{
  "n_layer": 8,
  "beta1": 0.95,
  "dataset": "wikipedia_en"
}
Each number is 128 + 24 x the weight over its row's rms, rounded and kept within 0 to 255. Layers, rows and columns count from 0. Numbers have three digits each. The size before them is the row's rms in percent of the matrix's.

# k: layer 3 attention key, 128x128, rms 0.202, rows 54-63, columns 0-127
# q: layer 3 attention query, 128x128, rms 0.23, rows 55-63, columns 0-127
# v: layer 3 attention value, 128x128, rms 0.257, rows 0-42, columns 0-127
# o: layer 3 attention output (transposed), 128x128, rms 0.349, rows 0-42, columns 0-127
k54 119:179127130109125092115121133107143122177092128115110137132153157138180210142197169160141130157135129140153159139107096101127114119133107138125110124128152121078125133084139114117099121150103119108135133116133097154123133158116149087137118121146161145156167083116108106097116138134100138111140083145107133155135120141170118126138147145150145125170124178130159151161106124157118122151101
q55 116:143149133134115138120115120112192164101118126118140137126169094100133091120136118123125099083120129100152096102167155090108119096100123059162137129097162162114162127106151138094114082162147136109168100084134151136136125148155125150164088137104108116127123118116096131099143121085120115147140156135084156099112131146157149115142112112109092107118117128134094133109146107097157128108166
k55 134:156157116168128118129114133118162118126145102138146127093173140110087120148153163146187114097109142114106116141166147145154143110126109121088133141102122167114125140131153128074144107174100122109148132103136139133134127134143106142141085120082107117119119128114091187123138106112090099128141118161058146113099126119143131138129083157127102141096131131144122115152136138078160110089182
q56 113:101140126105157164155108148164121130136104125113159148110149157077079141135174154150147109153135131155142168128097144103121125126129100167092156153103118138147128161120159153115068144108101133153140099111141100165114160091102123072165125118162127114142153181108122096157122142128132129126108145118134154133133170117114116151109102120067100084100114124131126131143134124129101140094137
k56 130:115143129078161128144098114154130132136119129126140134136119148081103129127158125163113119169135118130176134152100125116123088140126114115076144133103126170155137166101161145132068144097114151144139135093151114155142191135120080094131131090129087113145142157096107086136139132120091105086130148117117158109148158091112159122110115115064103106103124126126116131121123118131084117095119
q57 120:099127120119121109163100159113103124137131108106121078134149163085164128145119138100137109140087112124125089101076138143122130109088106152129132095131096116128132104158127086121122139143104171157161130108129117120124087110132085068106157138139145124127145131126098120080107136156117162128107127148121115079146085135093126156103094125099194117083135138140148140125150107150084121143121
k57 127:075112136113102117170121133114094136106133138134146087153140137136164107107139152092138168122122112130145121066091095112126128143095123136121126142120091097174161129096128079122130131134101176150166166129149094129111174096158093117098134148171119140147125146130106141079116134143119165125104161143108139103156113131133118129074109113116144132104165162124096114135143128142087094146112
q58 113:154163121136095145124121146163103141151177131127118122169129069118127134105084139169148087159102162138091094158127093158090151137097113132173105117103115099082124131140096119125089120159130138148139114122153137115167123110122143102167125091137097140124138146116131118120139118144114178143099135137139129101114097144091108135149161148086130138116071087118124155136149119098121111159098
k58 119:151129117134158143141129155100150117142163133160096159154113092088136150085090131137132075184119153165123108116129101131091130141139082140133105117119123136128146144116124125133155155177174122161111124162158166140139157114124148166110111094166129131107160154093134176121129153115101172121093149133144115116148125114151083114140148143115133147110110081111124118171151125110121117120073
q59 090:119094109111153113104136114133133133106125144171113130115147114103091125176138127136131126118108170181115115124115126134167118147088156127136070084127115134068096158094147145092142078107123148113108083081139096144135107112108159134144142098108138119113102154111134132125143126118105142098123136100142107139145168116137112114093150099139174128055141145146132106143140108174089119137118
k59 114:117110075138102127133128156154095163106176124140119134169164151128084139134120137073110135138126170145086136121105116113143131177097165131148133103103115138135126129104086152096173137101148148100155093086167119110114152169097153122137165137122113119112149129132108123090142086127134143127122147115140136156144162129147144104117165130134139140084125129165115173139130135185097120148109
q60 106:171087135142114115134125100136132099127116080118118136121135192138127132125171086116163159111141086149140124126138081144146159100069097111143084154146132115156126149149160138090136131168134073125090163114142108123115135138129089160157137128100172182127146128171151127135128114111152119105154153148102120121145102153123112118107122096123129143097129109127149091132135081137120105148144
k60 125:173129124160100102126101103123112134165100096131136106152168153155168153133131121130137164106137092146131127126106141106116150148091090141160083151129119113174132158145146102127137148144094055156150180125165105139111126121146122131149161129118170150142139166150157151111107090119150117123137138133107106137158117155093168156157163123137140161067149124121139127147110110123155108108129
q61 132:203126151098136093133113109136130154117117093132124135151111128110095100098103098161130158150112121141116121085157116152133124121169120162119116127154147125133153166086131150141172136147122099111089149107102161119097158121141138128138117150142097118120127171118134137115123120097125110141141093077162139147192101150176102101087108094161135108129104118081105118165138100148140125124131
k61 133:164125138093141090108090132151127152141161085145144114144085134105102091090141137141137154133137091108087110080145090121135101112151105151129138153138133139117150113121126112139145118132116128113098175125096140096101121109128185101133097147148127117148165159159160153088142099073142133122140121083169128125171162132145094153085114138134144096139115111108098130174103131143140126103113
q62 099:114083154105187146125115106093155151107174164104126139161122087132128151100098133118101094106166131117116130140111130132135102107128101120172102122138116117138152158161141106114138119093126090141161155117135129102093055159158117120123153134120130167154133122147109151153159132135122112119177137115156136120155104140129135130125140131078116152137107135155124102112072121114072076132119
k62 132:126061145165139143096100132100138098133156153114091109164136082089109125169123144117104106088136155145106148122128087123153124095087128140155097150079125146098138146149150151121138131126099104184116131178094120105122127123150114157124141082147103126093136153128084118135117091118143140158161136138096102135118120094141116168131132145127131150100132151151123107111107096126099104131086
q63 101:124169160107146100139151107076120127149146107103145093115152147110077128175130159153152129163127107132115087119155145117136138135120127113091139095139143109105163090170105151137098148069112095130168130078122114156142099166106143123139144098091138152116146136129155120130125148130146152157119125116090086158118137106130141131151093134119133087132109129131168153073148168149112104123141
k63 119:135172183134138084141124161091165169120172135156152126120149152145099134107120164134138129143126127131161133100153129151160097122143142121081119144174123118129167133133125107136153140092115138128147137083122091138133119104115110132131149141095126118164122110100138139147132126140137063118140156122154169178143150109141166123096114132170130091151111151093177092108105162171121137124150
v0 074:139164139106132143146135145111136136098130094185113133121122104124156137146085159165104073134103094169103101090130149088141163112105138114120105110125134153101100114148111128089148119073123158111134097087129143102128136132168126124093117117152126162097154133159086147109081140122144125130143111160143142143114119153110097131158144140129100141195146113130138159128150106160117130159171
o0 093:131102102090106132133101113123095113154119131145102145158115097151128133142148145108139188153155108133121102110145111123186111116112102153185124109088148076164172123100171164136134114145132119131107113135131081146132155145080097100145121128139144097116099140108123169140128086130113084130083131120160109100168194122106167113124136144127123122126106126145117132149125097126120157121137
v1 068:100123130134102119099096137125153187125142159124137122127148123140125099132147103144114154101043115149135137110099166158088149125146127130122083106193111092145144182146136127140074099118103133091170138127108093112136084141100146155107092113113120119104104137126106121161162138127115112131114132080105135143140080147121122155143109099164097124109147108130103140125111126137114118141105
o1 094:161144130110159145139123093107187111085104126161140107134131115133138137137094093150128092160151147106118116128125127096156112144109118082126142168150134111102098136108111144142173152130103131107067113115161146144089141105145106107143067166166117122180130107130155112101109061137147149120123135185151163132110117140145130129118159101121139138144100171141106120135148141118116109118134
v2 063:143137130097159164117162112154170123116142122094123160102104093164137110102168132109168101197128121108094137134154117149124135098108164151149165119095091134148113130123136129141150132119119124103145114136123143128110144134149099158085122129064106139160146142139112109082083129170134115075111124167145132111099126130139143081142145164191119135127126099127145116165100135131141127136148
o2 097:126121111143119166118120162087131110152126133137124077145144101090084127178143111129138097084172102097151131111114094111104148133126075108126147117112169113116153154116106119128099151136131105174113126120103115087147139115103143110102114183142110164122124098142164129182158107131109161118135139153148141174168131112119065098130127099110166103141138136129111138112145158139116116148135
v3 074:113138117125144104063110123135125110132138107144087107140123104114140180143176117126138156149134129136131145163172134141189118110127100153127142122109073182091106169149126134096114128124118115132122115122099118142167132124153086122099125113135135125153109110083133176051127115137175165106112104090129142153150141134135126099136143098133152168149148126127153128103126152143142162134102
o3 089:124152149157147171188138147109151103153129168110133167110124134090150101103097118109136138122175122110091109093138044127103151146112180108166121127089139115151149099183147132144132153146115137141131119088137148140138120187134123135151161147139111109114129116134124133154124133151140156147164137134110165096108106170141137125155116119134120144129125136151137104174090108138102148148132
v4 073:143117117132131154127108182149128078123137138097194131122132128145151126100154178157192113142117117067159147115121122164140113159138140105147121201097129142118133129125111126099132118105138103124133136131108151106128125099120126118094112148156115155160124088137116115149109103149094136133114125165130156094103139156110134100097146081143147090161109110173135149122176150099146118123127
o4 086:129183163123130120122147120112121102152130138152135086131080111082084138138142085118078136097124114128138122111168121117065126124115130126105170103135121094120134158118118085190144123127131136139138106134104119089155136114114076094138123084117190111163149125105114116131145126135149116125126108118136100093098099134146159139138118166109137113099127114129084107158108087104148098112137
v5 072:140127118127179155090128166163160121130123127134115078140115108137121132107114176126174117081115135153098127107062093136147157136136136116120129151113087097148126128124119135145126124119143113172130118124135131116152179092089125142157141123128087107112154101129132095100130098142194138121089137112138101133158144113121120065126121152109124119161056130150089130145130135099119136128119
o5 095:149166108124092127113132131169109112142131124152077173133117159071109157121169122165120137153141155076124111110130143133129160092122126151127094141104142112101128105131106169103140112109116160077103161164132132138103126159155147102090134127152120171155130104130122154121093204110135117107162136157150136138120144149139133128135137120129125156087171166127108126126147085161154139136136
v6 074:162125133130104116104100144157145137098126098152121137160137110144103100137161162120126100178190159111143139147144103131126152136153167126091134125100105192133096132067133114138170135156092104130105147118128155144128136166132131131128123169111143121142111118106118102120119124113094110100146132105164113143131130144105171080116076139136107143121117129108133116146087141078129076125084
o6 092:117080138119130133130118112123104117130156165150139158134087113134128139094151101129160169081113133123086108159149176154153139124120136137186132082144111109114167133147131124137119100120100149121132112169149114160101125093120165119112102130153151132128126120144105137114087147122157145124133113133094107100149138093157145178136148112110174106113145127151108139136196102136093196121140
v7 074:162126127140118134140146086124092160138130086092173142137147150169090122128128105118083147126123128145159134130163145123116115119156177116123124152156124106123166162085122150147147088109103139161112161152117095146106080153132129123122135095076161129118121141118127110110155131088122139174092089100109115142092127129159139093165099081145102112166118136139097108122137171118150148130113
o7 092:111099177140118086134095165164155126118078148168120154148148125125165127105139120147140139149098103111131106131088113088102099159097124142120160144128146121155116102153127137118112148139130127111144139093094129141097185112143130145147185116140113130139125132112140153088129121107112125075126156151137134113102132198104112128095182125108153109117133087123123117130160095105142091158097
v8 062:118156162118091081119134140134146113117122153112132108138144148158162147124109110139136132139123111137117126113122150172151162124148166145155105107161146093127100133131140121130104135117160136124110147143081146137130136140097099149124108161143138157153087128135103153146145159149084162147158081109137107078133094123120102170108073126174164137174119165173148159084161152138151114101115
o8 095:131105149128155122122110107090087151095153070151158142146127101108081153137146104102112149136150172089103127103137119100099096160123106137119113108126092145088097165145132103124147110163110103163139108120101140117140132115159136113102103091122109175112150154147140138103097124124149142097170131139127111142152175155105137069164165167135108137094087105107130117133128116144108124137135
v9 066:152117111142164114128121143096129136089089136169125137115189184180134125173162123133141086163110163158113117119121092137082130124145138175115100126083101109096129131139112137158133112113093148115114141109125117110098172122122126127118136098161113100104161140153109091107149140137136143174098122182117090125156117099142107098185102108141121121131136144114130103143148111133148131130122
o9 085:101145141126147133159131125134124104156139141073151131098097157184155146131100144149117150134131099123089154182088153152180120126115160123135162099122100154121138146095136125149117142116121104112144130145119138136145093108110138103108114095124108188191128123108116183091135142158090164123148127098100162122117117150115155146114121096132153113163112164094126104107121157120138141092121
v10 074:111124110134132116127109130116088136103104172147122118101118165154149161125108114109151150079140130120148112075127152160097123136128151122136133136145101149122137153123144092158137124078170095130103135130159093080141120103140155153136129122147170153140140174113085124147181136160110119111133098120132067151115127072139130137089148157120176143154137118139146111107082139107177121117138
o10 090:150127139127093126122145109087090152115093121115107149137134130099138112110163149152114099157162134104143118186135145172108133138108097137155135138150153108138139117105139136135174151133125131099101141100082155142119109105104132143118132140139123106117127091107211104137081099120126156133089155147146129166154153119132167174159105108135161110109134108147127126182123108141068152141140
v11 080:163139119136127167122142170117107107148139082165092141112107130126145155157127149109083119119140086113148128142119127130153085096114153116086154126065134115119149110124135123090135129130119084102153152126155160133165126141182143124116126129114111153147129125101108086124149098155166164143139146168141129083087133127115101112132136147106140121119116147157151129159180146096136130153197
o11 099:155091142120172124147114093199150154134089134128167106192149100121147146109133119152105106142149143141144144101155136141137178126135091125118150108086096134126117143143106130123137174123124137119142142099107115125105089123144083168133084106128132173136152112151136166116135128143161098128173090124123173159135136127111103107134112116148140148113097119142105107099139139150125123065112
v12 073:109150100110140165140106100154133141141091150149104093141165151110117163132126103111124149116122126120100110093184150137088117136121122188162145126131101157127128159134116084157137097134170114174111129160144138138156123100127153129133085110122125107079148152156118157081132093154110158093145110089114107117156093111103134131137127140149171151113105123127132120116095157097119119169087
o12 095:127135133158147141115137180098152156159163138136137135076115120135126092114113144092128134146129115119124154101104134156178116090141122114160128133124122135115134121139176156127130168133060131138166109129088106086123129184127105134121109165142162140201133127138108102118166115108162112129133149107116101138139167109131157131091109142102097136124126167120089114142150157169148149118158
v13 078:119128129120132141143123171114111090093111098102133094136098156092154182111106112190161113135140137138141134118178127152097134091130149150136114140174120146082152150092142155108103141115127152149133133148119143135126173132150084133115089138166168085178151130140145114138116128120101139134094109143095103099132155140106101174126125140129116148084127134095158140094133136135118115120076
o13 083:127089141125110122099102096148174156148135129150130184181135105121131100167133117119121165109119175177130154160074104103124125140168131168133162128110118146128128140152127095136137150166137156143142149160142137114119133158115107164186139132114118153096141142136157134116122119145126146163086130158155128160182125125138130152116141094130147120182122159179118131111144138109154151147137
v14 078:147114142109108135133143123124136106156125090114153146088097117109110138105098148112114138169055149130082123116163197144108148114106149094111105137149115136114143149084141146109100142161167135136115104141124119106143173102095123114153152121158161176139142110146171102085135112113137138128127105142165151122144111158158084145140143124122112124117100090133127078078131116130158114117133
o14 085:117162127151141114087146138122107137092121113166128146127137147154125148124146094123148107089168137186136143114098079154126113193142138144176101112134116124145175101153128124155119129120133141142091100137116147150117109150147115144112139150095114089139139126130147133122056124139138109078102113141121112142134171064128093131110127136109082147111123158122164166158095149134142114112112
v15 069:178111146101120148100165102129168104115161102105116143168104176163142090148091129110115127122120113127147103109145105109145092131150117141121172083121153107167104127119168113132115105150150097137115113107133092164128152128177134148123105104146128101104148125137065136154106095110133110149127144103110127139167127097121144140150124177177143098101129124156123108171138121101109161117151
o15 096:118140103102142093172117142120107133159114136143121150139161105106122125143171085128111144108124121127098108136086139121082134135134157080140122152134142111099114143160140129175139144089133134137121117158130162105127106186075126114167146126112090142144113127117194080073149135158121110128120101131100129085131149142079144119114153119137095154174144141123136136157116103118118128158085
v16 073:118137118141124126071109127129129108157149114096140158099133103145126066136151144144110137115146105128139157151142090132123102166064116111100109130145135119100147121137099155092119151169160197125118157086134142133129132133159115142088141149124143128154129102172094139124155080129107118123145086106151138137134148127117131068150122115129195133143151082123097137116125090147145133111135
o16 094:103151106126104127156116118140117140149125154157107112164107143126167130112145104119144129170103149130176118141151148133099113117124145113135129101099122149165136139122133093086161128121093086140144069145122139120131168087098137127126110139180105105108146140118147068156127130143139136172114150130090152132165076135099129183106131116123108149108130158136135134064105186112126147145114
v17 080:156112137150157161109116124141136141137134112109101067137103105124147154110113147148164118095111078097116143122111129125149083121111119094113179108087135116127150171080154139129173120124134091151116116138127137125169112106122110122103139136103118099129156120090106117166129156103137149142112101172094150133104100107171154128106112154082136099151140114131121095189149168098153126121129
o17 093:071142125110090136169157133155118118159077158138114144142144110141104112121143096074139083152150116137111074140107161094103115131175116057105127117131098136155148126133126096091132111155128152125135113167102109139094126124155125122110132090123129131157124087154111111145119125127117112147113130090124058132158141152128137113115088132142133134168101160127141155112118127121146153091147
v18 068:157140122109120100105140142129136095122168129143118117137107123108152202140123109129114133169158163120118136138127076138136184116159114157099147149097106151149115138126150156131123158099088098102124114174103130118130112124140126112111108110170162105101121144121150173143123170127121114113146095127121085148162156115138137137132150206106148130156147157142103185149151153099126111115144
o18 097:073117178128162158164089162124124139117167145143143138135135098120121106135145139150131115117148129149181140101171174116119044158126126150152120112107124129103149165136119129129143133150144151151129161138103090134139158101114123134126150142134069135143153158122112088134119132117167109120093142125150162123172114076164113138137130126135128130093112160084125152137104095108130117151113
v19 067:136152092135145126123122115125091107132145110128109130115146097129168097130102181110142144168142140108117111098065107149107158179147121093120159109088080118097147120091147092135159162132121097112137082136121168119146138112102164133126160137121136136167151130143128126185127132148163150128155129165148069117111123127127131095153150153084120132120130099158114127110159089113145132157130
o19 096:188148161167136117124094135155146123129122117128093135106069146155122124140084140159149126106106157091111084113083116118121139108084124148120150156146184163140089158144154120141139125160168142091088112127140092133101088139129086142151129154103126129112109106121099146108115142143150108125125131105113150124107117098132175104159143116112093135139106129153139127171105183134139138103117
v20 075:104159078066082124118135111134116145081087119096127104108140163113095144195157074118144135140129173127121098175134175116126134087133131109124130130162116119089107132104128128122103113134112141124124134099090122152096119164108126128169092107117136123110132133144090094107125132105105132166081125125112134127098111141121098122134077106116120143153154098139122126144146130117118125168093
o20 098:172107116142149141110119135140073125152108103125107122111132140107073074107102129116102161122147157130150101068143073149109130150146121121140116114152123150199116134138118109144134138116163108128086133124147156164110099114125142135123102120107112146144118084129143120152139097090103131090117145082129159098165117124106191180124135163141114143122127118158119125117114140137099153130155
v21 076:142138143148119128126085156126128127110106129134144094190152089134111096121087110079109117106145151121150117153109158108141159073158108105138134125215120110112113129122113184130149107182116185116129130087168167136145138118125140146139133132143126128135135120114121138111146149101150080130153164085113117107128155140131148133148107144105109172140127134131112162084110135138107135141131
o21 088:118140094120161119129173156124133135160146145130129149062114146116123116160162131130115145122151119104133154104106088117114109117100118117144163144103114113135151138113150123109163175067141123141157157135143096143107139119148129115084143102101155126111127122138113130127128106140103136145153116130131143179152116157079114146084166155138112083147050105131166105128104125104164102153091
v22 077:116131139069144139094125093110100102128116126126132127113177104134115140071124164144080122109132090161131130102069114151122125090148123122144130138081102135097147147161152122116141115136087115114131094113141105162146146069106158087144147112082108121115090126126099144155127132195180098109116140132121143129097104141089121119134116148130134118107116133167125136139115092120129108116154
o22 089:125164151109112128112115112086153139128120160163120132077132076121106129139119101124178140106109186123107142134162173126122155163110124151130150144134142134151122130120106129102174142146144154142123153129122199141126126121121179135133100123147164120134128106146149111121151129069115128161155110123157143115144141096143107140087160111158126131123094118071165187111132147135147152163136
v23 079:142143160166072096125103138106157118146142111147190079151149138144088090171122125115130135122104141117111145178140119134107149132140120147101098157157123114107145139167127168105122105150133130151150119148080151139102131104122129138145112137143103129156139156140123125157103119123110128095086102126139176134099128164116100149098095176114106122160163129139100177175136133156090134137117
o23 086:125084130107136149141104128148143088117135127090086137119121099135172149124118100126070125105171147142131102091141131148139095131147095122124115136143104113115089115071118146097129142131094126132133117112151088091160139147121147095142170094147134133143117098120177126093136154135123126189162161136105119131145107089137101162105139065146111163105101143135129119132181133123146143107131
v24 071:101167123115108097083157099128119163129106090134131070136170174126127089091183145113122093105129139148147117137140146115141088119152135132134116095147148132137072125127113118162110134128115095108126155118139127167090151149137155096173134118114130109123080099183160139109119114131161165111115102115121141113118122125128139138143138071124169124111128170093103137134115134159147140133089
o24 099:116142149110116130182130172111155165156121152110131127150145113137126134122124086137142123161161143158140126129169138132138106110129124142109128115154113114103098134159133162111092134150129169155120100141121119085134140098134144110093147169081168201111159104110106089102100147134104089124114082166156136070151142121130120099110150115087122116130149104089172134114120135100138140146112
v25 062:092144121145170128121116122105119105105093091144172179132144098145119097101132148130149116096117124156118145081105099109146144116097148082137107163114123105122062123154145125079151110128108144121129130160157118135152154143089178111112117127134133142111138075125161195170110126115149119143134122142154118099113137150162079123148138157114151116110121115119152091123122161155116155116138
o25 100:143107137140121132161140158143093133138160094145122134122141187110094097112121123127141102131111113096139137146115152114155117149097096199120129094147126116110147135149128166141090134098127134074127109108108126132111128115140088102134145160121134104127096148147109096072171135125086140089120151126139152162145141143140105169074115092118100163133139149120075123119123095109138119161172
v26 073:131098116100124161107121133168139148106135127118104079112175110185131124099139109149104141098119133122149166143111143125133153140124119114120139118134168092176164092150088087117127127153180096119115125135167112169101128124094107119135121149085141126158160144126141089086097101136141122144116150149116118098125091099098170122149113156131106144112132109155132067116152109091129135096115
o26 091:102169138120133112150163133130162119143137079086102109173050120094132111150153143106161137126104132122152113126082110143154113123107112154166095097154092110074137163101155129159173095147090174107156164112137119132175149151136109089124100113111126155152124139111172114133159138128112140121142105125103165117129124136139108128111158127131144114123125097121161134157120113119132134131152
v27 074:148124129134164149120106156108161150117146089107147137114132107141135113142082102145090066114097120121139127136136111109128111111179149135125139133159132133130089156133137118071120152148182110124129090116136129138136170083123158103130095162097104101106120110128151118147179132098103128157153108129095096126121138141100127168126126135132147086080132118099140096109117053164126139135124
o27 092:105129106118115109114138135124153109144126137080141122145186153157130156126146175085158101158114166116116096107128144158109118137122130074084155121135148126150117166158133113145121120147129119125136167144124116147103085128161170149092154143156127148131119122120120149138124142103168127053123149129155169119105129127171151118139130167150094156130107156136108089162141092087146151158137
v28 065:129152125137154088125143112178139138132103124174123126152153147127061129135143151161152117117108127160122120125104159159115092172146146091135144145101122144115085163111094119099128122128072116142171118166157134169129139110082148166156142091116139121119142102086151117171134105135111160104136144107106114125117134134125100105114095150133091097123100138156078162125117160146146110148116
o28 089:111126118152109112139132147146111151101141138098126147105123134119199142114145087089132135137148148124163153140130115119114107115104057108113081134156107140109144118134169127148091176138148136177127157168110128155076137155139096114104135145119137128109172118154130115122138115106172134178132106097148109135117161166114151114139164126135155125134148112166124163181147110106090115106119
v29 070:126160127092101133128114115071111119133132142127154134117154105153144139148123173121100131167097129149153126208103134103124105135104114106154094120130141143139145134157090133076068152083122148129157147107137146081082124115125140120179129140148121183179127121115127132135136156101139162136107130105159153137139182113142103118160136136133133132153134133095099137136113108163117130131157
o29 095:104104119122141090095139150127123127174118132156148112188080127123070095127115129112166134145126143129108122063097128114144168119130123162103132154127089154100134127116176076159119101151132122098118141127131146165138117143093121153123185130124124106151155141160101100110096117073148117117143124143097126106152125104123132127126122117160122121134131164121145095116142156129144184086141
v30 087:135130123154097155154145108138151110140111099158090110123142161101143143165097113096108150110148118092169115152126101137135148119135104154130135098136097133110128114103097164107128105181072135098114132164138120141148118133169118132104089138066126123135126155146108134118142057130168119110140177110147108119123088108111133116110115156084098133147130134163126139125148167095082151155136
o30 084:112155146126144090151089114153124157110144128098102092146126105152111151137111147113179150124135135086097102136131113078110098099097140129104140136102126117148122121143151151117166127108127103107106100117095126129143097145087117113123143140128124093184162108160166111158115129144108151118114073135209158150131120140152079130093105178121143116111122100131114173126144135141109150107123
v31 072:080159121099123143127123151148116082137122097118134128120077124091112163097144066130169216112147105158153167132145113112127116130112131114154145158119149121148118125117107111142137098107134157133167102111141129153110111127147125100126121120114136128127093127123141112131135138095102180140109102115171084112106118109136118166131080114133104158185139110119158128100135159158120161112101
o31 092:171147098143148149130127089148139173160105149116069121128108131154148163115121180141073102154134134114085099196118125115131169131162120133107115102138122107103139135146101162153122141096121121108097107133137119103141128142103132184103103113105157129108124103137098115128126108120135111109138143140129167127156139173127091120148166143164140109103184160108121088133131111101120113155119
v32 070:153118124121126116108124125104127132101155091103170136122104101144117140128121125129152154175129117087149175164081145113122152207112156130117132113148120094159135121133103127149114086103164130092095124116144105128107130128108115116104111160108073104129120117137162116155125150135090114193152164136128114118123133152126135117132100126138112088105113147182152099178154092090123127104114
o32 094:122182163116081150131094141081134091162126137079097125105156144139175098157156122108096140091172149140103087103136131134157147152141134137125108144099105149130098118099156134108140205134134149142153144104095147135165132179129147174127068134141161131143092133128104124141116105118132154119103125111132135143144135094150114111109153150107135126154131093127123117132116135105120094131117
v33 065:122150158129135116109142144147122108138151104127120159142123115160112117116192130150134153127115134104114137151152112151110152138101100133104132132130126146113085144129168145102171127164177193146083129174110134083116119102123156105129100149179133136107194154153151149135138130105123162078141174091092162101138134128142103118097116115147117122144094124117109118094147156137146130100132
o33 097:114105106119106174143121110117128135093128110157153160111125122096110135142131080154139087158129119121110123125136130114155149132182117104139121102149134134102157120138163142126131079128156117109144137110147090140145092128114108111178124106109114145141096052101140128150150139159123059120104102166120139168126108159118152067156123096147178133133146092140120103132145172114127120128134
v34 083:163130126212155124159148121119107130130118149149133130143116141141099153095167126095122144130149132147095073127104097142136146128122117143106120120102110159084181097137086120131140147161149108126090128123164116095120094138156130133150132158149127120161111121144163138128112153141123147098156149153115087108111150095113108102107129145088138107151084181136154119173156153121131101092143
o34 084:145143111121130113149117120106121115155109123152110127087213121096158142132117130096161090120164112116145180150139168092086142141171119098101148134084105127111111125119087155095134117093153106121111095111091135141146149130124113101135122094109133103126117142105139086139127112120141101150106133104165188101144159136177150145151120154177138106137126151125104108110125152142138142118156
v35 074:164118133128164127155144131129154116115127155154115112144141157130095108118155128084152150138167136089207152118124127135119114176166125102097181101084127157173077135129168134179152156140120094140143133142125107128154113130103135096104129114104123122108129109116066147132118120150120182114090137117108123107098104126111125124151132108142112101145152121123111148169119162146136139119160
o35 086:136160114130118124101147127146099121114137124123127110131117125105094143148145109150115133146093110131086139089128114142136133109131131133191116130098113114097137097119102110107125096125125124130165080105146160118066135175095116159125200135134099155114118128117171130104093110128188068153174090129159119148122151101156144111140132134156112141117120161104151105117158139079120132143153
v36 077:140117140175146108160152127147116100166123148170116144115100124091127197144117167142115094114126138117107080110140127111166104107119105115099157103074104143115127102132154136116142160118136112093127142116121139131136083149148159088104119142125121125107140146095167117131145136169119130117133112150142150132141097129146136119136178164091128112123179169177127100151187158107137132131158
o36 100:151109073135144128119128133104128154134126114088091103123091128150157113123125091146102119139122159094171143135118102160095117116089131098101093116127137095144113118167131149139145130158113099131138098151128132127134174122149109155174158116129183162164138140183151138095153162102147128120152146151083129110162117120081151140096127056152146115153141108114118124094129125136112104125131
v37 074:128097131158109136123119087135136161124106144116140157120142124125144136103047174133122124113167175128106130085152146124136125123141122106157106132172161119118139123154080128169127142133143126125114152118145154109125122144097098129147113145154122154134114152100135154117095119107090113099116134119131144144161126171144120118131060078141090117134141100097093168127089103095113167169092
o37 096:127179161122131128170130177118127129121132101114138152144119094120112126137142102106118094138094136119115146096116171131107130180111148120148144088128141168141140122125123173128128152134126139094138106110093112190091128064111177141133148080153125151111109149114094118111149138086131103138114144126100154103094151096110086136132156136153159151128114122167092107152101142123118102134083
v38 068:151095138128138094115156101096157133108147130122173171127106111154117139146119082146143090099120150117092138129122106171087140121157144169149118145127147145149138139109142158103128088142161137143149157152137170103118138078087090097152107135157149108153114153109094117119132160109109151117148151143104152142149092145143164124106097137142086114131142131122139086134144066109103091129089
o38 089:107145141128159125166135129120142152149128145134138074116124141141149083108107115137137152136136126125131123134129119115099136104118082126123142171134110154146146106163091111152165172125114193111146114131130134165140100134131133144120130146125115135120146122140165096098128134145111123156109106116172153142107193135040112148106153117166140098157142108122151170112112183105097140167161
v39 061:099128141123151124150091095130096096150111126135131132135122126085115091188105129118144209171134142167132128078158147161116147149108134137134126153095089137115159170117111144132148136122126166158127142180154123160144129162121132189153127116122143119132143134115152144120134118123102149143130114151151149157101121129104138073110120116139171160128090150112102147136117068102128136122138
o39 097:152128123140106104157130122106142127129127133074120125146129086146136144116112066124173146104150113144119124104087103130165107096138132090100117119145163116158109161156124097120169094104145113127111186103130089142128124080127106088136118119103124157159138169151152143098069097114119075134149136127130166117126165145150127154132120097084120119114141115118126129101132099137117146166089
v40 073:150105158130114105149146135088147143158134159073167104097092119141117125137122089144099115131132153172112146117149106088082098139153146195122154108128144125119098124158126133086119126158121120165117143162101127166112142169145113158142105138179157106140134156142146103132135151179117137098144127127102136150137125157101134103135127130126108116084148112154105119175104104150096139114084
o40 098:149130161106151135101126104152136125104109112156109152128139115115106150144123133100118130124115123137160070146096133175125184148111130112125103136138094101158123119145121151125143134070144151090188145114107101125121135126145158109105128112087123113146086118086108123144123113097123078094114127154134125150144168125112155158152093137131139103153086129135165129077121117203123127126088
v41 068:108140168085096176088095156112108121107128125098081113128131160126120131135088115151106164127136140118163132147106131125120143123160136155141142123133113169106132120105166115144119102115134150123107128160145128139130150107125083108092084146139115112120119128099136108084144102123105076112128085117133103116164102058074143096162117098127143148129090103140080110120145113123166106112101
o41 096:111133122101092106157128083136136103094128135168141111105131125149141088158120121132149137099147131116088153097147145154131130124100089131130108134125143114115111135108074139138099154135092129133107143111127110148160111135153142131151182140103163116145178144123110128101121152130131137176159171094143163172089125174102103114128127110120152166125116136169103056088083128132116145118150
v42 068:122085137148143192091128150173131169158156142135139105103133125159087107125156138128134135149164158133116116126109178125114128112102129129145156116154161100106168132084125132112132154121126122134126110089161139121116122136160129148141110134135141151145148133151094140111161134133155145120112115151139172094131100182158121107124169169113143118126177165136151085104063120164097142109125
o42 097:117106125076097169163147147114104124087130124112117101121121159156143101115111157113100105126099090129107142173166089143158109153098126139118118122094111113138090128143118121136104100138151165114117126106118143145146073132125093117141127064149150065157109143116140112155142127135158090113155136105149102147119145106128143137143156102124114187150109133145069151147157126125144089132115